Weights of a small GPT-style language model, trained from scratch on English Wikipedia: 15M parameters.
Each number is 128 + 32 x the weight over its row's rms, rounded and kept within 0 to 255. Layers, rows and columns count from 0. The size above them is the row's rms in percent of the matrix's.

# layer 4 MLP down, 256x1024, rms 0.166, rows 0-104, columns 384-447
size [100 112 105  99  98 100  99  98 102  99 104 104  96 104 102  98  98 102 101  94 102 106  99  93 109 107 101  95  93  99  97 100  98 101 100  97 100 100  96 103  98  98 105 100 101 103 101 103  98 100 100  97  95  96  98 104  97  96 103  94  93 103 101 103  99 100  99 102 101 101  99  98 103  98 102 102  93  97 101  98  96 102  99  98 104  99  99  97 101  97 106 100  99 100  99  96  92 102 105  97  99 100 101  94  96]
[[ 83 132 152 113 106 128 136 162  78 148 132  93 128 111 125 128 114  87 127 130 144  83 161 147 131 147 137 134 158  86 139 114 141 158 171  96 142 145 135 108 189  81 117 159 119 177 126  81 182 119 139 107 190 106 173 122 155 174 125 115 126 193 137 151]
 [124  94 104 102 112 130 137 151 167 111 107 126 149 125 119 122 122 255  77 112 169 120  94 135  96 149 117 116 151 127 138 121 109 122 105 100 121 108 122 131  75 102  91 115 112  95 135 171  80 155 126 216 133 136 207 130  94 137 126 106 124 112 136 104]
 [144 119 159 134 131 160  43 116  73 111 105 149 124 168 154 177  60 136 141  92  67 139 134 130 166 169 151 191 172 144 150 166 103 179  72 161 136 108 155 131  82 181 128 191 153 159 109  73  78 145 126 148 111 143 106 148  92 163 123 104 108 141 191  82]
 [ 70 110 129 114  88 105  53 149 129  83 119 128 149 108  99 124 102 183 111  78 142 105  72 122 211 142 119 195  84  81 151 147 154 132 138 154 131 145 107 230 101  71  90  76 127 103  86  95 120  90 153 121 150 174  99 137 141 118 153 131 119 163 138 111]
 [157 124 115 128 155 144 196 171 119 144 137 109 102 159 116  98 116 115 175 145  99 130 125 163 102  90 119  94 202 135  94 106 123 154 135 144 126 109 153 128 149 161 123 142  96 118 129 133 150 146 105 115  84 105 131  37  98 120 127 151  85 143 129 113]
 [121  92 115 149 220 117 133 103 151 116 155 142  86 124  88 122 185 104 106 118 105 141  59 126 115 168 112 137 168 145 128 130 116  97  90 132 150 163 128 108 160  99  86 128 127 118 121 129 145 161 162 203 116 102 149 140 106 131 107 132 132 141 146 146]
 [ 58  79 120 115 194  87 112 209 133 120 197 151 136 120 128 114 111 189 120 151 146  99 115 132 106 163  79 150 156 128 117 136 124 126  89 129 139 122 107 162 118 110  72 175  77 160 177 127 125 127 142 132 132 138 147  83 147 140 112 221  19  66 128 104]
 [ 98 175  68 173 159  92 115 145  95 127 127 159 161 136 141 103 151 188 120 152 180 127 121 159 151 102 127 179  63 192 152 155  97 144 140 164 143 159 136  96 180 109 158 140 176 158 113 161  98 141 116 108 107 115 132 126 211 113 131 211 118 116 130 147]
 [ 96 175  63 150  65  97 143 153 207  82 146 163 155 125  52 165  86  22 124 115 167 138  89 179 190 104 143  94 171 190 110 134  88 122 160  83  98 165 128 125 120 108 132 129 236 179 181  90 116  77 153  97 122 127 108 123  97 149 174 167 127 129  83 118]
 [124 137 170 105 120 173 121 170 160 140  90 119 125  95 115 132 152 176 127 170  97 146 128 148 142 198 145  98  88 145 112 169 150 129 106  72 111 141  99 153 118 109  90 162  96  45 119 134 127 142  87 164 157 132 115 127 130 119 115 104 118  87 124 154]
 [ 80 135 148 160 110 150 139 103 147 117 114 106 171 133 101 153 144  83  84  89 142 138 120 115  69  92 181 109 117 171 163 143 133  66 135 142 127  71  70 102 117 185 131 114 130 124 152 150 111 103 169 154 144 141  65 121 142 111 109  99  60 131 171 116]
 [137 114 133 116 123 179 164 101  99 158 115 160 227 241 159 138 165 103 133 125 140 161 128 126 165 109 177 125 109 133 149  82 151 163 206 127 111  85 126 116 164 138 129 142 165 124  93 114 152 131 135 115  70  68  80 128 148 142 182 123 115 109 102 134]
 [ 76 116 189 146 168 112 157 145 115 124  98 120 168 125 113 113 141 150 188 163  81 136 136 129 145  59 191 168 172 131 128 146 141 133 119 128 108 132 103 103 158 140 145  98 162  75  98 131 146  95 140  90 148 138  98 100 171 112 149 103  60 175 148 142]
 [114 135 186 131  90  96  83 159 126 161 112  98 120 106 105 102 167 178 166 124 108 163 124 132 135 193 187 174 185 168 114 132 132 111 148 125 145 156 121 133 135  55 117 157 187 116 185 116 149 122 145 124 123 127 123  86 133  84 116 211 207 151 125 126]
 [ 81  80 137 150  93 159 170 135 143 125 138  77 168 107 143 138 158 173 150  46 149 130  68 144 179 127  99 133 137 157 137 185  78 131 125  63  91 165 124 134 145  91 104 116 146 131 152 134 152 131 146 178 196 145 113 135 106 113  86 127 121 109 141 130]
 [149 164 115 139 136  59 139 135 196 141 100 111 110 146 137 183  90 200 134 129 134 159 184  97 204 117 138 152 143 151 148 106 141 150 117 133 167 113 130 105 139 164 128 115  96 165 157  87 154 146 118 137 147 121 141 175  70 132 148 155 142  93 115 141]
 [121 176 161 114 137 194 137  94 127 190 105 118 132 125 123 138 125 131 126 131 122 158 167 164 121 156  59 139 120 131 134 123 145 158  77 106 109 149 136 125  76 121 166 149 208 149 123  99 145 116  99 141 173 104 175 157 168 125 139 180 169 121 136 167]
 [158 140 121 112 115 177 140 159 118 190 137 155 130  69  92  97 138 112 114  76 119  86  98 112 157  72 110 110 155  47 103  77 156 133  87 143 152 104  94 125 126  77 125 184 139 162 151 180  83 111 145 162 118  96 150 115 141 130 103 136  98 101 151 126]
 [141 115 146  54 156  90 114 172  49 149 120 209  87 116 100  99 105 147 139 142 158 197  74 131 149 187 161 115 194 149  93  99 176 113 116 120 164  85 120 105 191 165 126 138  75 105 115 179 111 118 133  76 138  95 130 140 145 116 129  82 107 103 135 106]
 [159  97 153 147 138 127  85 197 156 165 172 125 190 111 131 125 194 112  93 131 141 148 118 133 106 111 125  90  65 187 115 137  99 129 117 147 149 115 141 127 135 107 119 108 142 126 161 108 162 105 175 129 124 153 161 100 174  82  92 146  96 133 156 148]
 [ 90 126 135 140 111  96  91 156 152 155 122 165 181 179 136 115 132  68 130 101 162 162 154 139 172 149 147  82 187 144  90 100 117 100 135  93 117 145 102 123 134 132 142 135 131  95 190  76 144 125 112  89 136  66 108 118  93  63 127 139 107 117 131 103]
 [ 93 198 104 153 116 151  78 112 159  98  86 150 157 140  73 132 131 127 147 111 143 126 158 147 106 173 140  78 178  79 126 128 172 163 157  99 126  87 140  72 117 155 125 140  93 116 132 124  86 167  58 101 119 116  77 128 120 124 143 116 112 109 107 145]
 [ 89 155 107 129 165 106 130 153 125 111 111  83 109  94 112 161 126 167 132 109 179 157 113 171 142 168  87 114 114 160 116 171 128 109 125 119 152  99 100 143 129 114 103  88 124 103 111 112 135 119 166 149 166 144  52  71 181 153 120 142 154 147 107  93]
 [210 102 171 115 121 154 138 111 152  99 162 128 108 155 196 162 139  91 130 129 164 133  80 155  79 163 131 138 165 112 108 127 162 180 122  80 127 146 119 126 131 148 193 118 114 107  91  95 177 150 129 142 125 102  95 178 126 142  89  92 183 101 130 124]
 [142 121 132  97  95 169 110  74  82 152 159 122 196 128 214 146 160  77  94  95  97  98  99 166  70  81 138 111 114 123  87  88 170  84 176  78 144 140 162 126 163 131 147 120 168 151 139 141  98 124 117 120  90  78 129 183  92 140 103 164 165  78 176 134]
 [201 158 148 137 153  80  93 113 104  68  91 140 180 132 133 156 144 119 126 134 127 163 134 141 137  87  85 151  78 132 160  73 116 125 101 188 150  76 142 121  71 145 126 154 131  59 173 169  91 146  79 111 119 182 147 138 114 161 137  59  91  97 153 137]
 [ 85 155 122 180 172 128 134 155 137 156  97  87 111  72 119 163 127 143 136 149 131 118 144 116 141 119 116 193 121 134 152 138 127  91 146 150 163 150 123 107 140 137 130 173  85  73 118 153 155 123 156 156 136 116 161  47 171 104 176 147 128  87 107 133]
 [104 122  93  95  79  42 118  92 174  94 112 126 163  58 189 113 119 149 131 147 197 136 163 173 151 153 102 108 112 129  81 140 138 152 113 136 174 127 111 105 131 118  72 129 138 165 137 107 120 175 156 160  71 169 129  78 119 133 121 164 139 161  63 147]
 [167 100 169 116  96 138 132  82 113 123 115 149 119 141 148 122  74 122 101 189 160 142 160 101 187 136  97  99 138 114 140 168 136 158 104 141 151 184 122 103 152  91 112  84  91  92 104 156  91 127 109  83 148 102 175 180  72 154 148 151  42 109 149 120]
 [ 84 126 130  34 137 103 180 107 141 167  95 166 110 142 132 180 107 199 103 156 130 134 142 108  87 156 123 109 149 104 122  98  88 121 130 114 172 133  66 140 124 123 154  99 143 182 175 157 122 155 130 123 116  65 151 171  88 141 158  77 177 142 103 121]
 [167  53 153  75 126 151 130  97 160  96  35 166 109 162 111  87 108 231 135  91 100 123 111 118 108 125 163 157 111  64  83 126  89 101 200 120 118 108 123 120 147  64  84 166 121  91  96  89 127  99 131 151 154 120 120 145 101 111 108  66  92 131 140  74]
 [111 159 102  98 136 164 143 113 174 116  78 158  94 112 126 144 148 152 101 190 103 120 162 139 147 134  89 191  33 159 125 107 151 115 151 112 138 113 164  78 112  92 149 142 132 168  96 146  87 132 119 147 128 148 135  90 115 167 118 143 175 115 148 143]
 [ 96 119 127 161 188 122 128 160 125 124 130 131 135 147 120 135 110 125 111  57 146 158 115  87 125 179 157 145  62 155 103  98 108 160 140 178 123 146  88 120 106 143 125 166 158 111 145 158  85 173 129 164 117  89 108 200 180 154 129  81 102 160 179  75]
 [ 97 157 128  96 118 108 104 126 183 152 170 114 138 140 146  52  86 161 174 126 129 145 130 141 169  83  97 126 104 119  88 160 147 116 151 131 149 145 179 125 114 123  91 147 128 157  91 144  96 176  90 104  61 152 101 114 175 123 110 249  82 136 154 131]
 [121  97 169 156 134 157  84 112 105 181 113 153 111 140 157 134  89 239  54 187 104 149  96 135  84 128 111 143 113 115 103 158 129 157 160 166 150  31 158 121 141 101 156 128 166 138 136 134 105 137 151  85 160  75  81 157 153 123 173 103  82 126 139 148]
 [102 103 113 205 106 147 128 133 110 115 130 164 113 108 133 106 121 160 169 118 105 149 121 131 116 106 117  84 146 172 103 183  81 121 128 102 155 197 118 124 109 159 179 123 123 147 135  54 190 134 186  93 138 129  95 144 239 145  73  89 164 134 185 100]
 [171 135 134 105  96 156 189 114 126 164 134 150 125 115 110  86 198 226 133  95 174 131 112 120 169 178 132 176  44 129 174 123 145  80 184 107 164 178 124 144 126  76 131 142 155 136 151 198 124 163 119  97 135 139  79 112 159 151 105 173 159 132  89 114]
 [ 96  61 135 146 146  51 130 117 162 115 107 146 110  94 102  96  86 197 124 164 130  99 152  73 113 126 208 169  83 143  86 180 159 140  89 135 137 155  78 137 181 120 115 147 176 112 132 177 141 153  83 121 111 119 122 128 164 148 120  99  94 140 111 115]
 [162 149 201 148 113 118 112  93 181 159 128 110  82 110 156 158 113 173 172 120 136 139  89 189 132  40 113 136 152 129 130 120  73 126 113 124 161 112 158  98 153 164  84 125 127 127 171 243  67 100 112 158  93  53 148 120 149 120 150 105 142 138 147 111]
 [132  86 137  84 138 125 103  99 131 120 129 128 191 135 146 150 144  93 139 158 127 117 138 167 148 115 124 172 104 117 184 115 163 157 173 114 149 142 132 133 149 124 123 157 183 148  97 144 132 115 160  95 147 108 114 179 135 115 205 148 208  79 128 127]
 [124 140 164  87 104  99 145 160  94  82 117 157 125 111 121 118 117 184 125 139  98 122 154  55 148 209  93 166 189 160 120  83 105 125 134 136 104 127 101 147  74 120 104 154 147 132 103  96 134 110 155 126 155 161 172 158 167 131 140 100  91  99 109 146]
 [112 101 106  88 100 137 140 151 165 118 151 123 152 103 120  81  94  97 102 131 119 106 118  71 126  72 196 125 170 110 110 113 181 164 106 186 141 125 130  90 108 131 173 121  72 168 139  69 211 194 114 167  60 167 139 176 198 125 186 105 134 118 164 116]
 [121 191 124 126 117 103  55 175  79 152 148 123 151 142 117 134  93 119 149 145 121 110 130 125 101 119 132  74 160  96 147 113 149 116 134 122 130 176 150 150 135 138 179 170 141 133 159 126 149 129 133 105  97 185 120 128 167 151 154  78 111 128 149 138]
 [ 90 109 174 128 104 114  60 139 105 117 160 138 145 143 189 160 111 138 140 112 176  45 111 202  83 127 171 139  93 118 132 143 146 142  82 104 114 136 152  83 140  99 135 109 155  81 108  71 202 135 128 117 104 156 132  80 102 115 181  96 127 152 145 159]
 [131 111 121 159 136 188  73 141 129 142 179  97 116 214 144 149  66  87 114 188 186 145 146  94  59 122  73  68 137 142 154 127 108  87 106 164 118  88 119 141  26 111 114  66 149 173 146 148 126 118 166 208 138 117 167 122 162 139 188  92 134  70 163 138]
 [ 99 150 154 149  65 157 157 134 182 155 127 181 111 148 162 113 122 207 106 149 158 144 100 121 169 113 112 166  93 146 158 151 158  92 167 117  89 125 157 107 174 114 150 164 142 119 104 130 109  90  82  19 120 109 127 149 109 197 103 116 112 103 127 131]
 [112 113 128  74  97 141 132  62 110 172 164 112 123 131 142 156  97 126 206 100 137 106 147 144 102  77 104 152 170 136 171 110 112  91 120  62 125  52 144  73 111 134  85  98 138 108 121 154 130 139 184 147 132 109  53 110 136  93 134  86 156 126 114 149]
 [141  78 129 142 158 135 171 106 176 146 158  91 121  92 166 132  78 139  64 140 151 167  63 103 142 158 171 108 206 137 106 155  97 115 102 157 157 129 125 182 118 149 141 155  90 118  82 114  76 171 147  96 103 164 118  68 160  90 153  75 139 160  70 123]
 [148 174 108 132 137 113 165 104 150  93 143 110 137 106 151 155  87 130 144 115 136  70  77 196 135  68  87  92  66 156 178  82 159 159  64  81 144 160 126 105 184 166 115 122 126 107 161 125 122 182 121 137  67  61 170 109 182 167 126 162 155 140 161 163]
 [114 163 111  80  99  81 103 158 144  89 121 159 148 122 162 170 150  80 135  51 143 115 118 183  86 155 128 128  92  72 146 155  97 128  83 105 107 183 131  73 171 132 101  90 163 121 148 124 187 132 171  93 147 158 135  95 114 123 104  93 128 129 101 115]
 [135  85 132 176 138 108  67 100  76 110 127 121  90 107 103 125 124 156 142 124 103 158 180 101 117 107  99 192  50 191 115 138  75 131 106 127  99 185 133 101 109 141 125 120  72  94 117  82  81  93 124 107 169 103  71 152 114 114  86 142 129 116 139 156]
 [175 103 141 126 137 135 122 112 146 109 168 142  83 166  99  75 170  70 145 112 119 107 156  98  93 161  97 128 174 136 143 166 116 118  97  91 183  69 121  42 179 103 103 158 100  94 119  94 129 132 125 142 122 173 168 160 150  93 122  84 154 137 125 133]
 [113 161 135 130 134 143 110 157 136  55  90 166 115 105 134 138 123  89 154 147 105 132 114 120 206  92 144  85 207 133  95  72 117 132 123 110 111 168 135 166  82 165 190 112  89 129 133 152 165  89 156  77 106 144  95  83  75  99 185 137 152 131 114 140]
 [119 135 114 170 141  74 136 120  70 109  96 126  81 149 123 147 157  87 152 169 135 150 124 158  84 114 105 138 140 115 161 135 122  54 151 125  87 185 166 161 119 101  98 170 166 103 150  88 138  77 163  78 171 180 155 120 193  99 132 134 126  98 136 109]
 [ 88 121 146 102 142 173 104 125 177 134  88 102 151 124  18 102 123 153  97 106 147 155 164 148 144 145 119 161 134 148  93  84 138  97 167 176 126  97 144 109 114 135 116  81  70  99 102  75  97 125 127 188 149 147 158 115  78 127  65 116 119 162 124 113]
 [141 136 129 151  88  80 144 171 100 150 183 118  77 104 118 132 212 128 171 148 113 111 134 129 107 160 175 112 152 115 126 107 172  78 140 132 105 134 140 175 134  81  84 114 176 124 171 188 135 101 143 141 155  90 171 113 113 129 118 109 193 163 139 152]
 [117 102 132 206  71 176 102 230  81 155 153  98 132 143  65 135 139 112  90 126  73 121 123 106 138 144 118 171 156  76  92 134 142  85 179  93 166 131 150 165 103 139 127 140 140  97 197 145 138 104 181 123 191 117  80 162 152 163 113 100 155 151 144 133]
 [117 169 145 112 147 150 155 115 135 142 147 147 135 112  47 132 198 148 118 132 142 122 135 131 122 110 110 156  95 134 116 126  72 120 178 106 162 177 142 125 151 123 105 117 165 145 129 125 110  66 141 178  94 170 148  91 140 120  75 135 188 137 128 152]
 [112 142 136 139 159 178 107 133 119 193 118 134  72 125 141 149  89 147 165 180 110 129 176 125 189  60 159 124 162 150 185 154 187 139 123 147 154 138 128 104 111  75 175  86  55 109 113 142 170 102 183  96 126 152  87 137 123 139 100 147  96  87 101 197]
 [109 177 118 104 155 158 136  92 113 107 174 132 100  89 133 145 151  85 115  89  67 126  75  59 175 176  75 156 157 142 122  83 135 127 142 141 144  80 159 159 124 128 112 147 187 154  97 152 103 182 120 105 173 202 113 136  84 134 158 131 118 123 129 104]
 [ 94 149 159 182 119 167 151  96 126 137  94 138  98 113  85 153 117  70 102 117  95 119  61  97 103  88 149 171 112 145 102 143 137 115 128 158 146 198 154 133 120  87  78 136 100 101  93 190  72 138 140 116 124 147 116  83 139 105 153  87 145 165 180 136]
 [ 85 110  87 108 166 153  79  99 147  88 104 163 137 120  95 141  91  88 129 159 108 105 115  93 131 156  89  85  67 106 143 132 158 158 128  77 144 119 154 109 109 148 167 102 123 137  86 125 119  87 142  93 139 101 125 116 178 140 174 155 150 107  69 180]
 [134  89 140 150 167 139  87 133 121 134 164 178 149 138 131  94  79 172 170 139 101 121 132 110 164 123  61 187 114 172 105 180 141 136  66 174 108 188  64 173 108 147  96  99  78  94 120 131  79 179 107  63 170 109 135 117 134 100 113 133  54 140 119  75]
 [147 112 154 184 124 172 182 143 149 120 115 135 145 151 134 138 119 134 104 118 154 145 105 189 128 129 193  73 127  66 134 128 183 107 115 155 168 122 151 162  63 104 148 165 112 124 164 120 139 151 187 121 109 141 129 135 124 115  82 129  91 214 104 105]
 [121 167  58 158 143 130 108 124 141 136 150  85 167 100 123 100 125 102 164  96 153  57  92 152 145 116 138  99 142 175 158 157 129 158 155 161 141 150 102 118  65 131 155 127 136 147 111 174 110 145 165 120 117 116 153 113 133 186 128  58 152 124 132 111]
 [ 48 149 110 122 121 135 145 131 159 142 129 107 142 131 103 136 142 175 163 117 150 145 116 139 104 104 161  97 222 142 128  84 151 114 124 135 177  95 195  90  99 102  99 100 113  81 128  67 127 119 158  81  90  91 112 113 137 114  82 145 119 102  80 189]
 [109  92  99 218 170 150  89  97  83 173  87 160 136 131  33 124  97 105 143 126 221 131 143 102 128 101 134 166  45 152 106  70 101 108 135 148 116 147 165 132 122  96 169  98 149  89 161 127 136 125 134 113 161  97  85 139 111  95  90 116 120 137  65 118]
 [181 140 140 130  98 163  95 140 134 110 131 138 149 109  96 163 116 132 120 126 151 124 121 135  77  89 143 129 166 190 107  91 140 129  36 160  89 222 138  92  94 159  84 115  95 145 125  94 136 147 124  93  78 206 160 160 132 158 101 136 156 119 151 162]
 [ 79 143 126 107 184 103 124 176 158 189 136 144 131 160 166 123 134 133  79 117 131 137 116 176 123 109 100 161 142 177  55 111  82 134 148 148  95 119 168 173  63  85 138  79 177 156 101 112 134 115  49 146 187 117  90 152 157 127 163 163 119 143 113  66]
 [131 185 130 129 149 144 130 112 150 147 146 134 147 118  63 135 119 113 126 131 148 155 186  90 157 112 164 129 142 110  61  87 138 108 137 137  98  85 138  94 117 187 131 186  73 173 142 159  90 143 197 121 151 157  96 191 131 119 170 142 148 132 105 114]
 [126 166 125 142 120 138 142 142 118 138 137  71  77 111 173  90 133 140 151  54 137 113 172 103 131 142 133 122 133 144 136 107 130 121 135 103  83 171 172 106  57 133 136 156 133 170 123  91 197  92 112 141 144 115 139 138 146 124 117 140 111 140  88 112]
 [147 133 102 130 109 191 180 135 152 129 133  49 117 102 180  83 101  79 176 117 179 129 161  88 110 182  90  50 160 135  97 162 111 223 123 141 119 131 145 143  97 130 150 165 154 176 129  83 130  69 138  84 136 126 176 133 135 137  79 146 184 122 111 176]
 [126 108 147  84  96 182 133  95 142 134  95 117 205 152 124 115  99 133 166 140  97  75 148 112 112 184 180 140 139 148  81 105  93 199  71 134 124 167 143 124 118 135 184 162 136 142  84 118  95 148 127 127  84  84 140 165 139 120 145 145 183 159 103 168]
 [155 172  82 137 136 149 128 143  92  85 117 140  96 156 170 156 160 213 135 102 102 141 176 103 113 152 113  54 165 174 115  51 141 126 106  88  96 135 179 123 154 162 101 120 119  89 137 116 122 141  94 215 226 153 100 176 143 181  96 145 172 111 192 131]
 [128 143 172 113 141 111 153 113 116  83 160 161 137 151 169  91 116 206  55 157 148 108 162 115 134 149  83 137 120  34 142 170 138 149  98 102 101 166 166 146 102  94 112 145  93 108 136  91 146 162 137 144 202 185 125 160 104 183 109  83 141 132 150  85]
 [140 173 159 125  53 163 120 138  87 125  92 141 177  91 144 173 112  25 140 176 141  97 141 127 155  51 103  45 129 110 144 139 125 153 136 139  79  93 135 128 103 122 163 217 132 145 159  89 111 156 125 113 122 103 144 134  81 135 126 110 136 106 135 158]
 [126 109 182  92  96 102 140 127 142 118 171 125 132 101 157  98 166 138 125 101 150  84 160  79 211 146 140  98 165  87 140 122 130 130 132 134 116 144 107 115  77 113 136 181 128 107 152 107 163  97 189 145 164 152 135 133 155 126 125  80  99 146 154 113]
 [155 167 155 113 155 169 129 107 189 154 145 142 103 118 119 124 148  79 139 155 177 127 126 132 101 172 109 141 161 206  97 203  91  59 174 125 136  98 162 118 134  74 120 132 146 165 139 124 135  74  78 161 144  83 142 102  80 146 107 120  77 143 109 125]
 [100 127 132 142  63  99 103 127 122 184  98 103 103 146 125  45 119 115 119 155 166  91 110  87 128 138  81 149 174 192  75 148 127  97 105 151 126  76 177 148 147 101  65 147 137 115 106 207 143  88 116 136 177  79 119  90 146 125  97 191 119  99 164 139]
 [154 122 138 156 126 119  85  68 160 159  79 109 108 179 185 148 186 168 123 172 134 110 125  43 180 134 133 145 144 138 123 122 162 135 176 168 105 114 166 119 111 145 143 138 117  90 166 173 142 140 141 122 108 104 153 126 125 170 124 161  96  93  87  91]
 [134 133 144  56 138 143 139 160 108 130 130 181 112 167 145 151 170  72 153 122 140  93  94 167 113  99 113 133 118 123 105 158 146  67 161 120 136 137 153 107 118 103 130 126 226 119 139 158 112 170 117 123 126 114 127 126 155 117 138 178 106 159 147  76]
 [168 156 160 171 105  72 213  66 122 151 115  95 139 208  79 112 193  88 130  95 145 118  84 113 112  98 175 124 137 142 149 161 145  80 175 171  90  76  73 145 137 136 167 118 150 149 114 126 101 150  98 187 118 108 121 150  80 170  91  99  97 148 125 113]
 [170 156 153 151 182 171  70 119 113 129 138 118 119  92 168 132  92 152 104 165 172 101 157 185 147 185 140 146 151  90 168 103 119 140 162 129  98 131 133 162 124 169 102 144 112 170 110 130 160 154 165  88 141  55  97 114 128 154 136 238 122 111 111 155]
 [113 125 188 141 156 137 146  88 101 129 151 180 131 129  91 100 118 166  81  83 104 101 104 134 136 140 131 115 189 109  77 112 150 168 126 122 109 155  86 204 116 116 137 112 184 137  95 119 145 108 150 118 134 107 113 150  54 143 152 171  79 136 168 171]
 [136 103 153 119 181 120  78 121  77 151 196 142 166  83 179 132 192 120 100 136 124 115 122  71 117  71  97 126 172 174 132 105 103  59 113 129 173 135  88 132  89 134 160 138 130 158 166 101 108  80  62 146 198 121 146 163 149 131  85 165 121 119 177  86]
 [ 87 137  69 177 153 141 153 168 160  97 123 141 119 102 155  87 135 157 106 146  76 100 218 119 130 228 162 169 135 140  91 106 140 169 141 135 135 109 162 132 134 133  90 102 113 127  45  84 136  78 140 171 168 183 148  82  90 113 145  85 103 135 125 133]
 [ 94 162 171  92 200  87 140 127 132 144 122 106 101 144 139 128 119 135 154 144 109 156 110  99 135 136 113 106  90 136  87 103  53 104 182 135  85 136 135 105 110 173 144 132 154 138 173 130 137 176 107 169  96 154 130 135 135 134 123  93 126 118 155 127]
 [182 137 111  94 156 111 126 135 140 208 115 116 127 113 140 123  99  55 176 151 115 107 135 134  71 102 111 100 149  49 147 130 120 145 135 101 141 142 152 157 124 135 108  92 135 113 144  71 150 124  96  22 170  67 129 110 119 151 134 168 138 111 122 138]
 [ 96 145 138 180 131 168 123 164 157 134 114 146 125 121 140  85 129 160  70 180 206 102 137  84  97 164 124  72 183 169 139 119 143 127  66 145 175 139 147 137 174  99 130 193  89 139 139 166 167  96 120 126 116 126 166 154 154 100  79  86  90 101 102 135]
 [145 162 194 171 102 134  98 136 173  93 135 166 119 158 129 149 156  68  93 171 152 161  96 189 118 132 114  59  92 130 185 128 143 115 155 177 108 116 148 180 168 116 110 134 145 136 108 127 133 146 146 151  93 146 116  79 158  77 168 194 143 112 112  98]
 [ 81 113 139 122 130 214 160 124 175 167 124 188  85 129 130 208 109 162  48 131 101 105 133 149 157 174 130 133 122 138 154 136 133 144  85 114 149 125 104 144 153 157 149  45 174 139 110 142 101 208 153 175 134  76 174  80 136 126  68 142  93 149 153 106]
 [ 82 132 204  98 149 166 174 161  80 137 132 167 100 155 106 153  84 105 126 156 185 148 180 127 110 163 131 104  30 135 117 138 114 149 106 141 173 136 127 178 182 165 174 117 126 155 108  76 169 149 117  70 114 133  50 173  74 130  94 122 215 167 143 103]
 [138 136  80 108 123 119  69 118 178  90 125  88  97 117 137 103 118 137 205 118  97 150 122  87  78 138 118 159 121 116 149 126 114  81 109 115  89  98 217 155 126 118 133  58 168 120 133  80 136 155  73 155 120 178  66 151 156 125 176 109 158 166  85 106]
 [124 107 130 113  93 111 135 101  90  99  96 117 136 167 131 144 151 172 182 151  83 145  93 149 138 110  95  63 106 140 166 170  96 139 154  60 144 138  63 126 129 105 145 185  93 160 113 131 139  97 126 138 138 169 144 188 136 118 150 102 124  86 174 109]
 [178 114 119 162  92 128 115 158 157 154 106 148  85 168 160 147 150 154 183 150  67 132 156 125 162  97 125 107 133  73 132  97 149 142 156 114 113  61 109  89 121  84  86 186 136 123 112 147 196 174  77 191 194  97 108 152  70 114 126 119 110 100 129 137]
 [109 129 123  99  99 170 139 111 134  98 106  70 130 152 108 166 110 138  98 119 106 147 136 115  61 178 162 151  79 137 109 171 136 174 154 130 166 101 124 108 145  70 114 139  93 111 109  91 129 125 110  90 126  96 118  82  85  77 143 122 123 142 115 168]
 [117 173  96 108 104 107 181 162  79  61 159 162 117 126 114 133 122  82 148 162 126 147 208 180 121 146 186 112 149 155  98 122 130  83 143 134 116 114  92 110  97  52 154 168 138 101  98 119 193  98 139 117 111 111 157 142 173  75  85 126  43 135  86 151]
 [193 151  81 105  86 107  66 111 159 144 127 169 154 101 102 152  95  60 117  93  65 143 113 128 140  61 143 136  65 102 168 123 123 142  86 125 179 171 115 122 169 147 137 110 118 140 140 129 132 101 180 173  73 137 134 141  48 194 186  95  98 105  94 174]
 [116 149 128 169 163 127 139 126 175 123 152 103  76 160  63  94 113 122 123 168 163  66 114 165 249 111 113  79 134 129 153 153 102  96 204 141 125  85 126 160 102 121 128 126 171 160  86 163 143 111 134 106 189 122 157  93 138 145 170 145 135 161  91 106]
 [134 190  75 111 118 116 139 128 136 125 134 138 119 120 147 106 121 125 129 143 103 121 194 146 133 115  82 114 141  97 101 168 117 118 129 119 117 170 135 140  88 134 181 123 114  82 131 183  84 178 172  77  84 149 174 129 141 145 125 175  44 135  96 116]
 [181 161 194 122 102 174 214 132 160 170 116 135 146 155 125 154 141 156 215 117 153 118 125 142  92 134 222 111  94  82 104 135 121 124 116 115  90 114 104 128 100 132 143 162 148 153 132 131 110 164 100 137  99 112 155 127 113 127 168 172  87  98 134 162]
 [135 142 126 140 124 122 111 113 104  96  99 138 106  86  91 161  50 117 160 172  93 161 142  72 186 115 157 138 136 120 103 112 101  93 172 156 101 138 176  82  36 141  58 137 114 123 132 124 190  78  58 108 125 164 153 110 100 165 130 131 101 116 171 153]
 [110  92  90 191 128  81 118 191 132 137 139 103 129 114 118  82 177 154 166 173 131  75 119 112 141 112 126 150 103 120 156 115 111  83 152 158 117  68 111 137 112  82  79 108 148  60 124 172 102 138 131 113 146  91 126 114  68 117 146 109 185 133 114 127]
 [181 108  86 176 141 138 146 136 167 114 120  94 131  98 120 132 137  82 107 137  66 168 160 120  98  93 207  73 132  86  97 120 155 153 170 137  76 174 111 138 137 113 148 115 157 155 199 174 164  91 138 144 109 118 118  94 197 154 104 139 155  39 106 120]
 [124 133 158 152  88 106 179 144  94 120 138  87  75  97 115  95 119  86 133 136 149 118 133 142 138  98 107 123 170  89  95 129 159 115 179 105  95 140  69 171 148  62 144 113 160 112 141 211 139  97 133 133 114 146 105 144 111  88 147 149 158 105 125  97]]